{"bias": "all", "init_std_qkv": 0.0202, "init_std_o": 0.0, "init_mimetic": 0.5, "lr_mult_qkv": 0.4, "max_grad_norm": 1.0}
Each number is 500 + 50 x the weight over its row's rms, rounded and kept within 0 to 999. Layers, rows and columns count from 0. Numbers have three digits each. The size before them is the row's rms in percent of the matrix's.

# layer 5 MLP up, 1920x320, rms 0.0856, rows 327-370, columns 0-159
101:531512537512540570528487515459508512490526518457417437619459534586499548480573421487563485570519573536478499543476456426522555536567464504513481412474493577527444476445576448476547375489516449476541475534491493531486445381498521441460476486558478490521489570508455492527481499532523470542501461447576544500426521489451520510496567532504533413583491533418471480508475464459431498490474505495475580505441541477498488425527481465507590506498508598410485523557535621364550428527533510
086:454531509477500503418539413433501421380421601552462453434499427473526535527552544546666544507455487537544374503516497542415505590474542433506575476511497554475542580527496423484482497568491419492392489620449513460497513480481516462477416589542547464542513586606548449506439496544603518548513471570537482480447436493565577500466492500485492538504589415432451410403502465430483431527467417469524498493471562470566614502504546497574449476444429456418495453542522571510474454447566561
102:523588533572445500446450436414448607459513504496536493512543479442464458557542488476391495487490453500400618441547518514447400470445474523445575459484485574463575488489545471565517479401464487567476423483540483566414502565481571586535553519542487466517522506489498469444468508524569442473483550479558491532512521530444590423525624460451545515465463542612483501536521478445549494498402472494479470440498528556527512467485548418503458529476521428490557435542578505573494455541457466
088:435546591540476512519447488527465480528502556518501467538570413532423511531456522497530471511450544485454501511526565492587510536529489518543454445484595445583537477523439466490566484350525532496468447539471478525514449480516536419559575467457520458531545526551552530541487479646410575510535555498616403541501511422626567586425584479464561517491451466406478588466536489509493471544521584477476453519463484408601521547546514482440453436496504515471564529366551530534434472480479479
094:509547462455478438427533506435528615501555455489527481586505429464516514447471577529434505493476467611477463533490449428531520464485485554535542454516562480572449530484512564433483594521545429498443526468408488496513533503478451629539530475527523506530554486466537481389493476571582510516485463524417519520594526502515485472458460480550476522424534454484513549488431523507493429431446440458446545495598465510573433327455458488592514518614400443573438547519412615481457475413478515
098:423547494442520435499471429390463443494517567557444462589418541479450511500517493556509489467585553567507512449442525533522533442556636523491493485555476558441504533506511551486440518428467477541562466417496461448474482497513548584592500530422524452550479461522492430491560567387448520552526467564511502529511352552487474527527496570541562495549510546550531460495613528458557492552573523520485483489563465480560557553484418570509545360591460489610488399498483428548484369418442500
109:471539536474473543467524476511403489452429470577515476600528550506499569467445473464540483537536527502490521520483400464467478531628501476479561461490380505552473465401566507492425555575550468541439513433439550581514543457498523464539539461563509552504536444500528530474534524425499631486469465452562517452444532506538539533468513478597520497531485585534487507645478530558507475518414487610535432554529420418427507454475538435473435468417476532473578539440514478494531498597500500
097:597559488460478530331534424482453530473341417485541449537574548522467464455380628494520464472531496518505505523464556500555550556577505470604490514434437435576503465576493568571498466491499448501519535599426514561480486528506438441514519500474499571559466500438467481495444447411496535468464530478480448581551483502535483515452477508453504515465424531497560465474482512549490539472622532500474508537420564524491478579430521425565572548567505505521453523458456441556527452448461495
108:465491498478526466443504539510534461480408419486542449576564417508405515411458566531483500426525429510512502634411478553454527460565488527468490557423508510508578499521516538469470713495563520544449599500551420426510529509398497568512450637440537541536538532442515447444569522463495523486436555463472430481493530408426555508511509566499460628494482527478554514449492537497525472466417551530396519485492511545430460440366552492530453537529485491551465523462442554540535517542577489
095:496526461542505502418428472471491502457498433554516502507506473428486595525473482507511460490488526517423510487546548470574522540528485590540434542468438566589543489472456502553508551513462537562496446464444457419441555560542489445558518471507510490464563436587597508498477440464463534430509469411540548444507590465530532451462564454468426519399434592570563559612552488519548501467551510525444424636589534563603552504523484556389444518610459481473570524441563540481464542522521534
094:479598605542458451423558544550536450498551539497557588465543522435562550551541471508504496471500528572518433459474527509509533612468469582488459450593538560501503578474425527480526540515583558404496463486465498575577542513476561502490485511466467556508471472489506438613458404473611475538504517413599497517480472611551470518470612551454431473520541486480507453496412559493533483565530488576495528464439426599477475419500437492507397567441510433591503536491551569440536524512473462
100:532413463572591477472519559446446577496550502442554460526564529545527486496448476453441370499508437450425478485487568454564431511412524554518499499485530477461498434552488511511353488528539507548516501520398516522547444468564550566582508359539503472429511534556508480484441541503509522678560479485531472431511452505488411539459570521557551477476537583501533594551534543487600472440562539533445474524564541441493467470469480484572491547438509472433510476548450489553420428443477529
095:571468506506497428476439451563464442451515412525517531624500497494466572536503493493487453463573578559603481506556513503491518522495518519511458443498461549626517478523568539485420573479492496469453483517526378520452461396486494471452545477611437469464518552562470475486558515464505453595417507518522534444474434506472572449556380449488376524446553592548502559424479549491488511401491501479463435542581570524467491490536464461476511470594581467509559496475449463587525516543574516
097:562529416571476460424595545556487461534472528472563481558486473539492552548522492524518552522527606539371540498480561569451591507434514457558439432584504489454487629497490489540569492417523526538521518572495518511559576488470460593552594553614396526423549605415412518457445531524520454429418449466466465489595478447542504505486528481502400529455536536527471496526579504506579468443512482498552485561516496419551456537536479493597476465579330459599508424489511473518485520465586558
094:552532505476515413391491465433471545432488552489551485543488522433505618430490585500484463455521618453457503571514514547450550558493525542478469491450482412585491407476481492443507513381498452476468482572537442579509565556550523453528544526545491489461479506522442477494454546545482483504594454514580504467527524446486523531481554483503434532493409473471544468413486511544375548464482441520501405471581513498566501495488377462531420469440550444458499471447456465497541524402521422
089:465411469445482478492458429464452555502497491566491388468498533506481510483507512513465511555453571484533419583486518588433561569509479497520475421442613477458577539451520471571527450515620561487575482462484515537539488426380476499553625417414562540469486509471452427505539532400536462485485520487508493497527517566538588357552490476511473488417476481522475501542438514421475573562589511564438578469569526549381538489549441578436553480495475458501546533441493525545469484480480420
098:440440511500464488509420546563458490475484522463559508485482498515508531459496594519557443542602455416501395523586518554501493412540449447520497444480508579501473542517538385513499587559510562495409440502476461414461541495530548578496592496501594564498444437453437503489476531512587560578504570502447578498474502577415491520525430541554532498552556459445551525467581542497534484567475555489584523343460440473507474492586531525406479538590527544523532526507581547548447518452465442
093:507442607518532509485483465327469441637567404490489598517418508565517495512530524528440417563543558537554493487422499546506517484493469342428492502471512486514513452539536466548459491495516514489553553435540367504438547508454533443456457473519486516571499553513545498433498528529555644449556458514397494513481558504487511583409501504464554504509437505535413550548458487461600493398534471594438461466471506443564556479466475588511528436451539537559473480512512585451511537524468536
104:612530500454500459500585584509516464449542472467600474503469500440540484450432524449498537542565568519514526561460526511513557518489534464528511416499566514449496437415541542497492442461458482588524439520466510549478541482520566508505459412467579542522534517507489504428416544500530538515480424496485491531551508423507492474483482552556527495467486481477466432530455438471486428394508482538504509424579513486494511526422549526594555456522540489555552562457531511440541551587539383
105:483457490510483487512541434474540442511451473484484504451452547524421567524496393541535440533543464499481558614560485497502445493477543463473520452447552467492484463507575543623500465557537511503528418526463563493577555491495453491617517549479441556500415519512553509441475509429562529494412505433538484505533554564458505562478459436545486485548457488540548492502470502463579442471439389443532486553569401478487519523439532445385534508476386605515492486466565413503454492461550497
101:571432414378421467485474509481538483546534671487471504401453448488554526525461464474506519515467498525538510513542448512532530483459438513485438475627493465480628519606490461574455427471554462476527391457470463490483443549546554526466437530466471490477542560528528469511455444498530520539492431565568603468522551542515566630468428466510446507404554479558490474415447551564582575488502507575443459484478479504525493578495514522502432524589469492562551466505479490528468589566400499
101:535517529517512439450536498524536498514558357558574460474507552495459466563520433479553378587552523461504476486533518486540444471459492486554516414458429454508521616509502516455470543529499506576430461520487481463400449597500525398528486490434561505568532490507496487475476431483512536533561480556503454456517479490456462491460451556570487489507470422438566487572506587479509586469505485532540520574483439430421563362525387609583567409591485476475448433513452527462508492451476547
105:478558490499445559539527413429406483522466465572583468487497531528457540490414469518541452419492547470502633499540557439533476506533466571448449527443530447497504410503503588570532535589447526551568596532472426462537446463455531455530416502493565518637484473538488445422524484506537521465508539514582574517416404469534451453506558462600442573453505541467483432579453505458470560470549492558533544474550507392409551469591572486578534504506501514484508531534480440559509532600531456
099:536580534548446495401474411554448453503549418471406543467443521461507406502458539454547471518410506485437525623446529426480535510555609606442578556515416505422546496494503451471441550563458421507509564410433602472471499537523479499488514441478489386452496462521483552569410487516483410458491455532499541514553564411534446443445503483538495565451470484513487598502499511503502489555482494602429445502525518499561490562605489629540548495487553493492627524481495481603515509510516562
103:563548554517499655473432430523459481554495426467520512465475511552493427509479414511491518468579455519508566525542476500365521546490511456480467540573544517578422544468513488527493479457385564570534504468433484482549447528508524513561570487482499512507466445494512535431510584427565553587529630481526545466433518497516529448506474464507468530536501489496524459505534524476462453565483423452579413456606484515482498546569490457576448444487500494479531445534586482568524446513513432
103:458547488565474523518599460496483526481561423470504458493480541512499513512412476581555509392573493478449480470459380422575455494560464562569477529474552474518489497536511471470470583531423562498492446541541509561475395395469475430571472631471535511450536553626492485427466497549597550558439545521480485528431515482400452502413569446457412547501431515427518468577445489527453457442505571489425573487465515529505495542414377499473543574528543463486456463570521552505502487560455471
108:585510544542554505558521594448609486510534469504456485532504430454515557447432540452549525431580503460503469524472463518539501441458481476474561435414577546569515551540519471527523473601554541500419499455517482533564517475516463509502517524496467489506430513504542537456461470523531499470517537485342480511508483480498509384398535572668460443495463452492539485445458479465535585477471476458535473482465429513403537554500455428460493386516470517516510518527501600484476378430435480
098:497545529484638478591485533546583540503454463449478547566483426525556467514508541527458505385583537544530592483507471566393471525534609476452439502497468531462506523388405482520499544474530518484514545514492497520541490525520540437487494438545496427456465540653466525556450475488500569558467433539511534396513533455410485546420497466536546502571569501475552453558485537502500386601507512557390583501561481472544491513495523509525550553599491499438488593499487600450564468524441484
108:557455482491513515460545545574474454499601498469548505501363504480530530528502543500450456503488513490498512457458572600536475458453551497558539454530511468471525511500486419519568495503441537549483380516425506530541559580551502488521452479446465445439522475498499533511434495534524586568548423552529536493438527430511507561504418552452471552452491495521424395530430465421589492527485462519480533479501505595472521577449456404525465531462466476458440548548515551426595552484523483
104:379500517548522481455538504434484476500519513549512530549491578531478466505491529529457417462440488458474525469570458516512373547461587441488493443560518490455561405489495486524432575554485443538571536438519507495466488480456515568505529431497567532536412413455561605544501582460474520633525471502536465520570531461506463422437534456544541533503602545560538435460524477571516474556459495520463541461418570417517516431433450515538583519450536487575450488420499489481504508477448574
098:467589445544547519414462548513552458448547453484562497508548429520535413542503551370479510529530524458489405493528488417600561503497552512496595540584472465491495466543523506453515578498592381566545522470479488359535390538465540545457529562526457547482486564565522650493545489474545519546529528496533467546551545522520554455440456529522395412506506489484409560510572531541525444559562514490482569503509552542488471549532418475515504442478454502457406409564491531545453543486576543
096:426474502481446482604590530512429481525562509529340563554530474462517526514483517507547468566518484474482448452445484492463454564515537445537506517555505366613498488496493491444505483497454565427479533510444514548464486492419454591550414407462538563533425403594473421532525472476496491575474413528448543512495444541461516518493638361516512469474550518543464544473497522584470562456468449490500515451454446575494513470625519550379578491538508379591468410477455469521517487527471497
092:500515459490436519445498543392504535495416471456554524528517615458610556567419577496515463406496474550483606519469525518521472498458524494460451479499438480500379551554527559510487488454451433529486422460459446568452489439428498500506518550407493465465423545468544432485483554538486532447527477535478489490398578395589525517452530485587501525508595540443504490414506436522546573449444357484526515405534469573493540484549465460592548501494465539545587519461419467476547491548522498
102:472529535482519547484495501480597511578554487425474481587444544511566499448447500535446462487516466424554470502544560471550496482490474530550489498552586463543471598484526479432452589516418503534524468496514610489490445498503508559593520518475530591501497551561612514504427447423459580502413443507616616533501495541536497517453547609547540520520458598459538483355495450550438498491428467483507504484484498613506486441513441482481450563575555452599440538432474538468429424458436420
096:552550474502480473487500424465518516515543436512487481420544517562504441566409511607532469560558575485527516559523465498475573381525454479532521548555514520516533501518488491529467549468630567450452546530476565494519495469436470528448477557471475557439500546499537486493617450484535398491605533633488587487436503540507530429411483457477481535576561548552443507527511451501457513542459402560494462459481497493536549458552451474485558535564466415524430495503467493468477451477477498
095:482543494543493575493485484528535540502531489524400425548436559527506490403495396510423394422543514466499466438434444553469547470538526532577564517542612497539606528460557528459442455510543422471466554442429496534434483522515495525527527502419535507466511471517481412527500535519494456567459466514514529482459463464393510552472500571507507521465389483450539547467607450489464492500351490513510472478480609587505549458429437398550511504495434603495530494384476529428447464515476449
093:515594502446472470447464582500524556450512511537445536509538487481447480503603497452486396471546529481557503457545477477591500549480528449558456505549600479535531530476539540535538524543505549434479537433466485561561501552521474554551489478518491549445444485474497487525560464503469529437371549495445483578532509491601548607504527480453480557497497493493550506539499538458421595474580463507483363464531573480564539530587450552493537417506397499516413474453526528504453514501502577
095:557471567504474544530426471402513425437512546510566420559444561516465432529460511507576470485605533450542472430582485537500524512472469479471424530482541479439543526422679483560529555458466513491516411483507488543511464597431471566500449507544539477555401655426506532624424570499495549596524552424423456529518520485444551507523489524514478481518561539543482509446551480523481468502442461403543475531383481512483543533430559596484393504430453551479525391445618455502577499516464541
096:456457493478518420527422446498476435463515513509468547446560510526500517490435525432481582483516476459453401427504533475564529488547510441398530467552472543499528469514537457497587531443427535530558632613426546573531409536541463497508533429547529440461567462508485431486542514515426533507558523496561489595523583479573461561353438396547490543465532489548490509503550522532456536427575481518466506480507562559414502624576509500477431540527499452444533519457450532402494559501543517
097:505403504432414599459482543427588524407546528502619528563514529511499526521491530455499534485442469459576571554528520459453440523511468509446501479464445446589535448543438494521533517546512478601590426466415484476493515531366532524604455453532532485481532473423459450483500568509471543539617473481580503436507472357481461475440496578561486578497515522642484466518434518574520572392495439552490507455511483409464525504543377609476516568553484475547454479504534531457506443490437444
111:439541501582465430492508469543444441568556511525494561478495415515534470446534612471476467488542448500427494597487508572530398530510533483501580498488565529474524564506504490477498458467592498489551523433468409512450603516508440525483531370463456484509529466547505488552503467472510576491442461556513489500432493555532549499513463546426378401533534492529502512583497565421466483567467441548487556544556432460433499517361459446441429467536455465510400448463531453452547493431462429
098:567527439414445520498491546503552517526434532462532503491471528450506514493605490458510581534469536512484545553490543476546469495506499417574471549500502512310438564542372543446504440469532513506489465486562367374479516564501566516554515529544504467443517495539529454576452457521472437466500470493621542473619524509568527505487465587551489488439493475450410492567559438522581541556533496494438470509500615525439530489481517405423518441475521566512478499538551443475489488465553463
105:480525592551552492505536428517485439467606430520570488552469510420468552488517579502495505459570456450406511468537477540528533474552501415447500505578529441421453537525525429539549521526535480493448453525494454506471529523609425513439496477506477464569474565509555493468609482488452565510504568549532485369522518469475439489511490533537480358590415494537569484465473484520546535579525464432470414469541503477511502433585478548452582438474524511501488522502486466504573479525492439
116:432496408447680462483462501516385508481515566448543598514500534521502480550536554479509524520413443530537473469604515549527450632478543429473502478548559499538443517545441478533486498439476473494406494506444511497472586431472455487527454366456483543479522499483481461517499493495481454550457382488442384519555537497569538447467526506522476457480549466505562507494531571466462444451556469474516460478424479478452530470468432583527543491485495512477521535512433483573532551537619468
# layer 5 MLP down (transposed), 1920x320, rms 0.0349, rows 327-370, columns 0-159
100:499503472537475450450455430535480445499577447486494520470518423606476538498556428428516536571507488469584574518443512514553471540448471489532411471413478449595498513333483484541470466477532547545487517523498521606555488457517499451533526395479517458526479534533531502570423538505475430603480497421532457516515456568519500446577431518505509371512485426524491598528462415538436501547496495489429525465514485539472424502506443420557556485513578559427521504603523536420531484437496567
100:432481496529551485573565397570567426563509438490519535325439442488524571485525541579489495476529501587485511412558527548514477459468482591444465491539490460501562436443461564565487490607436491465467482569470454485516560557585492471532533513570533488477442606482577539536539415568494491537484456524506507580469560423476608586406410546470481393477469430527531509489486525565507555529593550396484518585531515438500458510566493544545470469552477502505517561499467467529526451465544456
095:493477482456522506575480525421557492475639525479475459493603446452512521601518501483480521555530437586506471452443490516481418488511466495508515568477512478602458506531433427482402460538442564561510386494523559585582498463495476580493536515512558489491508574420553476549421510503525501406543453550503463495467556450562451436516537398601476445520486507463583463539563435489526480489475490567570496503443488511538559518512475449442456543441568580501476563454478536539471441483486547
093:464478519508489516591466529545493524507539536535538528459466422530471494486404453497527472545492429503487457490519530561544561478420582577588464527545529460472539526577563457501525505575479450462456495518495528570559507440409575482440512517475532537574450471613456468511530530535475459519497533590459516533457549516501513488474518559503578497451434451498539512404602660530473513530501423439498582551541449498510480375496526506406458487532482585446580525433498464377489534510392413
096:497431566501380452493535453566557457597507523535467426515418498463532545495565449587535456410516505527510502532549604441521495481475552496559496412484514520529470527550512549518509559458501488612493507510466473594473472496594496475554561537526545543564413487471489397521466543456392553480563434593467520547450465406519501452500476546520497517493428468421532456363508497478560541440535502474479506461465517433500550559527500525446580569518461491539474480388515521472406461600446544
103:476561565446478431375527524503479548461510512544513505533445524535504608436442404477476514484473530478448492466464524480587499531406538497542495574472458505580418375475466500500443559517457504449495432514572371503495596433503468446433608433511537395462495534446472446637530495502548523496419483470511501520556491515434556498480505521437497532452521472577487462496598514437538473555456475525468525586447527421464462497457538423402671547520522470499498426533475584466569503512495504
111:586523396542475459504485465479529507494547543514489531430502484507503452472543493475492483544559454500480490537511529534452513441498521539474567503487416525485516578478484354517474575495432427515395580438532495475517462496508459415640515508436452480529477482480554470495549507481601492619484514495516449446549646488548591437561496504566541490511488502434599489607497585524518500495508444521509413552566521581432492409463659467394468623477564551533510537469467541431469450562496457
097:511499402548511532519525504529527565449445455386493563547530526454504494552425459471476484437538498415494526499475587490463589546601485478497603520466439478570587596505562541557440536612505475559513526489416528510522484418513406442497481472574467488578479480534606483508530495486516428549512504574518451548549424496529507519457428558531529485507515528501442480496481473497365469517547534496499513548366522462569541473438524464468463495492485469515518454580445463489476431557529456
114:399466482566361506518511451523469455511470500445468481528469427501454497394560522497514510525521451544504518599463422555506539499484598408516434466496522476495500496271452521517512618485556597516515502567482437460527434519499521472572446497513495466515566538472441511499478537520525536507520580476492477358497507467515541488564524557479554380462454528441472524524505562446546457511481573531506452565501593510523465507455546431519508573463538485493442524508435440528500591530452484
101:523597541518444459532547550588510516464462528510446525697492547460600443566557507522483454462530557486387429462533500488421381512456507488488432448510523494489526476506477580459565509529516454563555442552526463507489463520421592531474533447607551472451561577461538467501540538549490493550597598500484436481541564568481495573448496469459368523568401529449402478509487496548463574599460542493493510440461528496469478505510515537497453532503559462447454515499515501453527431439497458
093:497460425528521533507457468513510581563548538549433519470475506488605506555526496431439417498477552446551523570512452510525478486548467382525453496466448551431507511451563404490474520562443564567498527549405574428444410408575529532518480489471619462461492501511388404420596399387474482516551490455479480437443527453494527383486366510507578397515551489540477459512575406473550559560528548506587542512489643438573518500476532621483497489504532496493478546543466525512581471489495551
108:470495555520516561556453430473529555449447531444417518415521523518458500529509538534447440371556463485495491545498558464575557509490479428489574468461486545427467436521556527480494491459449465568468430448498427525512535520410485505460525502492518498550379544476459508522434489450494462550493415520527545436515505566475505542478474497529524490528436401558549374468474444584548545479529580440558571535445479474564463513389464453510549530471489507523581462493465538495509503462436514
099:495524504553495510502567441583411421444538611465468506654573569500463523571531516540500469456588490593563484521605477469572440457491430464436516479560542508493544502461524561456474479565460463561393428421492344501379451524569388562548500503547514501476461482586506486524472449436478506472459433442527519404460477480415605502484463417557507454445538464501498535576493483519481423591478516563483475544586502521436471517505433497443557533539556549465458524429467526517554520503524540
091:495389498476513478553456494407580587441554482436485520403445603451467473529506606517567470465474505589620461458517533478502539467499457531521527508488418466489543451488539565585509571543523499550525474549548523519481441456473531414449589492516462531503439517548552444534528480511538431458558545537427462478445481516478427454551495544406465490541552405524487454398465481545484492563496463536515600452462609471429549425506418640455430479491616518414511501544566523514440546428496541
094:476569568506483491461473529532528469395469480566489585513545524529540509523396537570540506517502520515411546520494525504423484439460565460467565524524544453629504416491436492481481461456508451503602538441522536571502461552491477469523497444493572470514502554525519492379517488404471504524587543594545442494528503438466459453412476528389528406453469474520465549552492481493551534486404485451522424500430525501412363482491565479540448567414472547476419510519573539432454506566497454
096:523536477506567546468433576485629394581442479416529456483545465459547393527538573517515502421545475521499489480588383468509492475464500546550451506585478527532412500533557529476465599458526483532552570464513498440445494500532507531519553424511401449541515465486537540604506520485495558511516412542532543519507542480461444530546435504464446572611540509615548530500453566562412446507506433416517432510397416477476473569447491473408558452492403487504439411492417494437574408531495499
082:529497474501435543480472392606503600554490492559504477451467478462482395545526541519495512406463469550471535434499544448589638544512551457497528437544506425458483484513456412472498460540456449416548556446537600539496595487473462482581581516522451464516544433459532494487571463460462516447460442478451463531477491481488465499500528517482497566576485429571427519550453487385465514390560439410438409538540554558438463561585551527540480540520552517471548412407478546578473557590501436
091:467512530459403485467525532638541572467439515523504421573444516508418490435482546424566396476488385477483547561553490464509503505500419524481478454539497493581454486427417533423491542539471458638460600477491499508468529473441460477523503546526585500488522573488530506511477508498487479512452460554480469554446423517476544530527485543515439517569470549507531507414487474492461463578493523474471452446468488581544502565539531521488512452534448587407459519558565344608518513524448387
095:458447544492564563537483525436554420502503511473532524537471537499578546470450521530467503411399425515450537493521551363465456521569539507511505474493441513495451488481535559526469503531588477413532470480474530441512489390555453555601513473525466512440646470464528537525498464478600433507622537481490483545441513443523611455426498513535494583546517500462463471446497499547558511551472491535494533460434483517475531534523616504571577552502607516521543514470511477558521450525550518
108:558469478502492479525456543531497462543501501460424410475409516456613491556503487465489502554509444465563504490446488471450420489548493486470448601435570483576443587484460406566452527631498468528503542516532543555473444491422436482551525573464465510515598481478474416483528493498518511460599500529407496598471442506437417386506480509487489454492456506459484555557494587476519389514455512498512506521509381462534444497554529454500435583472451570572573551432511518653558502561573484
102:571520496405505450592594550544461577528435440477541462413610429617432558546518462489552501526472484505396541493505524509432520479439483500512504515505511459521495537523595520493499463518505417649507558459535420493503506568478530475510582451539577591568609482455477441602530481555542531426416501567508468536527544425431509524512453497543519574478444487430519485458574498502524438511461539460504481502509466553495457477488491595596497447495468379476576474529445400521445547403493528
099:400515566479494466485506477519608504443510582507503449553621483527530471500522459412470483426461555534469496527448557509432534522552435459577494460417456525474523495480561478435504573615539412566459529442493448574510507570527485521537483502462406471542512506432408553515559556489484533517621545506580501447549488547520540575465395457478440525482522449439511497323428455494476402463497409476358518534538542453482565588500583453433514494505489503557608586517507478499456546490437534
100:480530442474533542583513545435467470465561542595490472524554483533473507536503506489497436431453576599495415470484443439548489501552481485442520550494578495475484445525384499537497472494436527582531519486479530525493360523484444503481482595408481505464490472495509531480496498539499481465537442552475518462462410519540522411565599450474463507541515507510512462502504469551422490480457495460521470565553543501492465470526433507563449464604480521581482502531477547609460455414563537
090:446449420498423522475465411524456510484428504432451522520507463478467563572498525427476512523537470539578471417500501541422547530457488553616508535524499491513505593521625478508498482437459409460527491498581485455427456500539467558505514545455466473471479466529495440557469508485440567448544492497566506548478454497417446482446481487528544512666521507510413535448496597446495492529547527412588618487447434548505657528393539347520486505577550454511508490538535438484424432443488411
107:525363547463490489557504485555450504507536532532544512509583518500465539533524480379539425547515454636440512502491528484463449502561527550548568561535446553548462586492396476390485540479471440502545498529452480549530501453526565541511454496487428466493512373499492523503460539458668563460466517429487522481586458549520586487385444485501593470416514509492519487549471582497634458516560425433519443479438555523515540498527520478535495500465502417449563582507615506446505477516575511
100:490574452545501613518510513477508552522542433437472469518523546538457557640506458565554498523536522483378414515486491418518445490444504476546484489498559459436503525506537475534548516546488487511427613503545457528471527475372480540446505439550380547478461508532529431490543469491541489432543512515504514575438571440576454491521485406504496541476532471478513598532428386509473431519418517542474423519454515478572506572458425543458497430425546440613545519433606545383445523464494511
098:498525516544487547541488441557508465487471502486493492496471463524549418484590457560464445482525507499571488412489643394472588523507435513433441457557544495589498474612580500481467549589590460441596463535531509519458429455449522458506522505476491465569438488447452538562441480514530528478529599582574437449404431483410429520566484512595454412575530437531453537474441511537552502436477480412515524486504429509520570482488508444478406499464429530530461596450485596509447476592449513
092:524538500530431535423514443461384605518501494493605531442500499546496525491510569451550514584450510565440487516455584485482514534508532543536416595452512461527543490489389555423462571520537531506444536544456514554469551558537523530494477470525430481498514520433557459480514479476456517502597526580529530554447378525484543509480448555522494512580509479510419549444588537578489524509454550497525522459516592496425448572459503518478554490442485451476509470483462419470588475557537580
097:548442521495606586554525525448494446519418422567545537534563469535497506505439472566496476523454576564460553492469432583483416454526514576511634574445481455425556545524489524469540500468555537498457486508409513505438418649488394485519526641457519482420552523481497378505474494504512451469500483470389465511466472467490481464469495360605438499582433545550532511474520536547523490492471467444498513528538463469590542483404389481422531488533428521575549566503566443506504483474482437
111:469487543539452438519502447391460489457470463521475522616438520478473536484398536466570554514544557456496476555505530544491444489490441573541515526478436565464450445465510434505412541440508483455508495563472512536531456435512553508512536511483563511398485510512404547506473472479503565513480432635438520488449520535525455398552430514428585486525507580498545471431515416450437451488450515504447402486543536531503484420553486496521518572540535469545433463535530545587371446482509528
098:503514476453515428506520457452392549444483464525444512383556543516551501613609481505521607533612481491492496564506491500542489548498563569562544456582488415512429456502504442493531465399522527409425454488385550565551509489509516528450548470516626560464449520477474454497493506537553535494622444439509534583569523534537524474504500516599447430451521432560460497470415488582540572573526560472511507515609466460465548503537506490516416513508505367497478584493502486460497473526455523
096:559353505449474461470487491509538517444506564444471515486490461417453480519583566532510483455489498510565442518564469420442495449528534582550457548511512515482549489550524470483488511508562416446513600554591431477508563537548607491459458617519499527515502530431453500503405511495506548443521466541456537432470571515462594452559531533390473555494447493413525536595517563525486506482529467424470457513465503529578548515425524473561498472460559527469559518477459461497369489453628529
089:442519474538479549469478596540387476499509407489576518478598452493581460469506503564456461467446397498412560456416535518442513516492561550526539407546482403450513495511582563474608484538485477504582515516438536429561495542451548524532481521498460496570499526405527515494434546454563488539498479464499493546495579677470513512469533457484446511521509514521542467523491598513475472513575578556476528473538462383429534625488502546451490503536425562504563367486534458538422557511464543
102:579536479461529483479556597468514463447470492484516538437529456526571478500609520476455504472579480353479513481497422440476482401490551523561487568574530485476479426466471592498527470504383496456506540535474467487553415466490511521534460530585543448508469494464410476453471531535553536425488496367493498548581511503492476442473528546620525474417527451419513476536468520515541567502518533479437527526430569458400433504491460434479468463496445582483476490532448492607502435429505531
088:539486492543449553551516472470519451479561484528538510477441585500520545401499515452439497573501547534562586449541542455512500530440534402540459523476486451500449512528567528512624480482476503485493511488370410507477486534479507552531485526543474558496639390547541467540452561413557548359521488498534485580535473537505461486430469427473574447429485582523517439462557482540504549441521449470472441513498583469453465418537500435565393518498532544507595476490514519530471419517466571
091:508606509513480403499500445480467504561462516549455501335449575418448505554539433451539524465493486505532548483483437491526443561534449480435595477501405550496456453605625541498506561513453579519526535561445478433505524464513435485551428499520528496422533505509537473400534498488484580495482485467502468459480650566484541437529479508524540472544437564516467419515504505564562542588461509535520527487498445466493497485489576498571505528467520462579570452542490524565482554559561538
087:499492591503513464538514446552482456488482516539575486533389458531529487445504447487491534475474491487503532529484473544484472443530519530429507563575557480562431558431387544514556372505564433492490499480410418431533507442505489597389507508392484523571520540570525555535500547532538516478512483444515517536600505412588445487491518450567488504595463484479504543581449557469490467563523542482592470533523568517445554459371472506459472516477518551476505477454497514468482493605515538
102:506462604501427465479494609558529510483509508525472469462455519428528485441579511424414438404485563469571562491532539471478513490537504589414548520489539522472524496487540443467509591557608441521514534551532484478525490536547531574501556418464535534461506500479423479529530513461484531513563584448495650474500408416464444543427488560429485514533506456486447512514491488603548514440446432400525421441484611399522598514493502445515537512424470554413529423508489527492499589535551530
092:535436440580549516490449499529529452529422494563567452647511498482457446577529470518475530497453558505501519486506523456540466530448449473523561424484450459480479483507409595552537384505534573498483447497490533577432545444504539474452497430485523525486515569441511499516517448547533549568544469423478486547568463500444482580527569521497513546449526502394559464522512527428504518391469505498510500548565471498524446499568370487536467534576612532603534394532512429446494531494427508
095:483604607481498498525482547650533597520478491525522520486569575484457510553512477545554494520545523527476489396376400503474523474540489435429481504463485646511571580503415496460521439490491488527465526477545510408494460484459545454474452503535489559507444460592600574470573450446492478509494471639542434528516494559411563520569491450417461466446477532521499564466541528396579504525502470480498503480606345497469498502399480537554413523542542522431565536458562485549525558501488440
106:575506549586500530468533571547506465503539422444394504488475502475473477550428543551570456585449484483487513535363459449526427463449432436501538526520555445511618601469485468613535376450548497446489439502457534531447564546516439486485502499517524615480509404564493467485457459548501501512405445532454541477565543384526539529558515462468496416466455465553475445477538510478564520563445476573494539528481474444540507537507534487524518510504562530369501400542386485542483458561517543
099:438466449480551529482558518503584489438506549580508564493473497510516554465417515516494509500470524523561491518488602479508429442505493508463389493559548554439430596518491593586526471533447425537562473394597414551495508582543474581497390592570556422435508517404445446514415463616463422437543545472524466523506566426499581487475494501523498481513506424556461523493473447520413514540472545475478574403472562565477518473427496438397502395474538447449538505451559421568490499479464479
091:596541526485499466508492452542503412489549569481482483501538525385497577513520482461533476475434524411506473544507460487471478382458459441438570463397522554518553517584515463449454543509560521506467476528528517470494519521454402470504572474527505558556465512578420551529537514506493611502465434528455532447448424589605512575495488490503491481535498514427469462497510570451536481426447548489428518527579463539590403449520413504633463532472433502415507489412448495490437557535476519
117:457533555511579446587499519480489550423498515476498571430509464471576470431535522549506509444518430481533574510502530503490522551546528528535518425508478509519479600620600454570469541509449443467525532498478502383430567501501497545460553552530474469558509519524452437468559533494436519583498527544505451465450570463457495509410499528495497413493442516493500606506477581483435449458512528448475493388502505527519445492548489624526366529418513442547474473404590473565502511497517434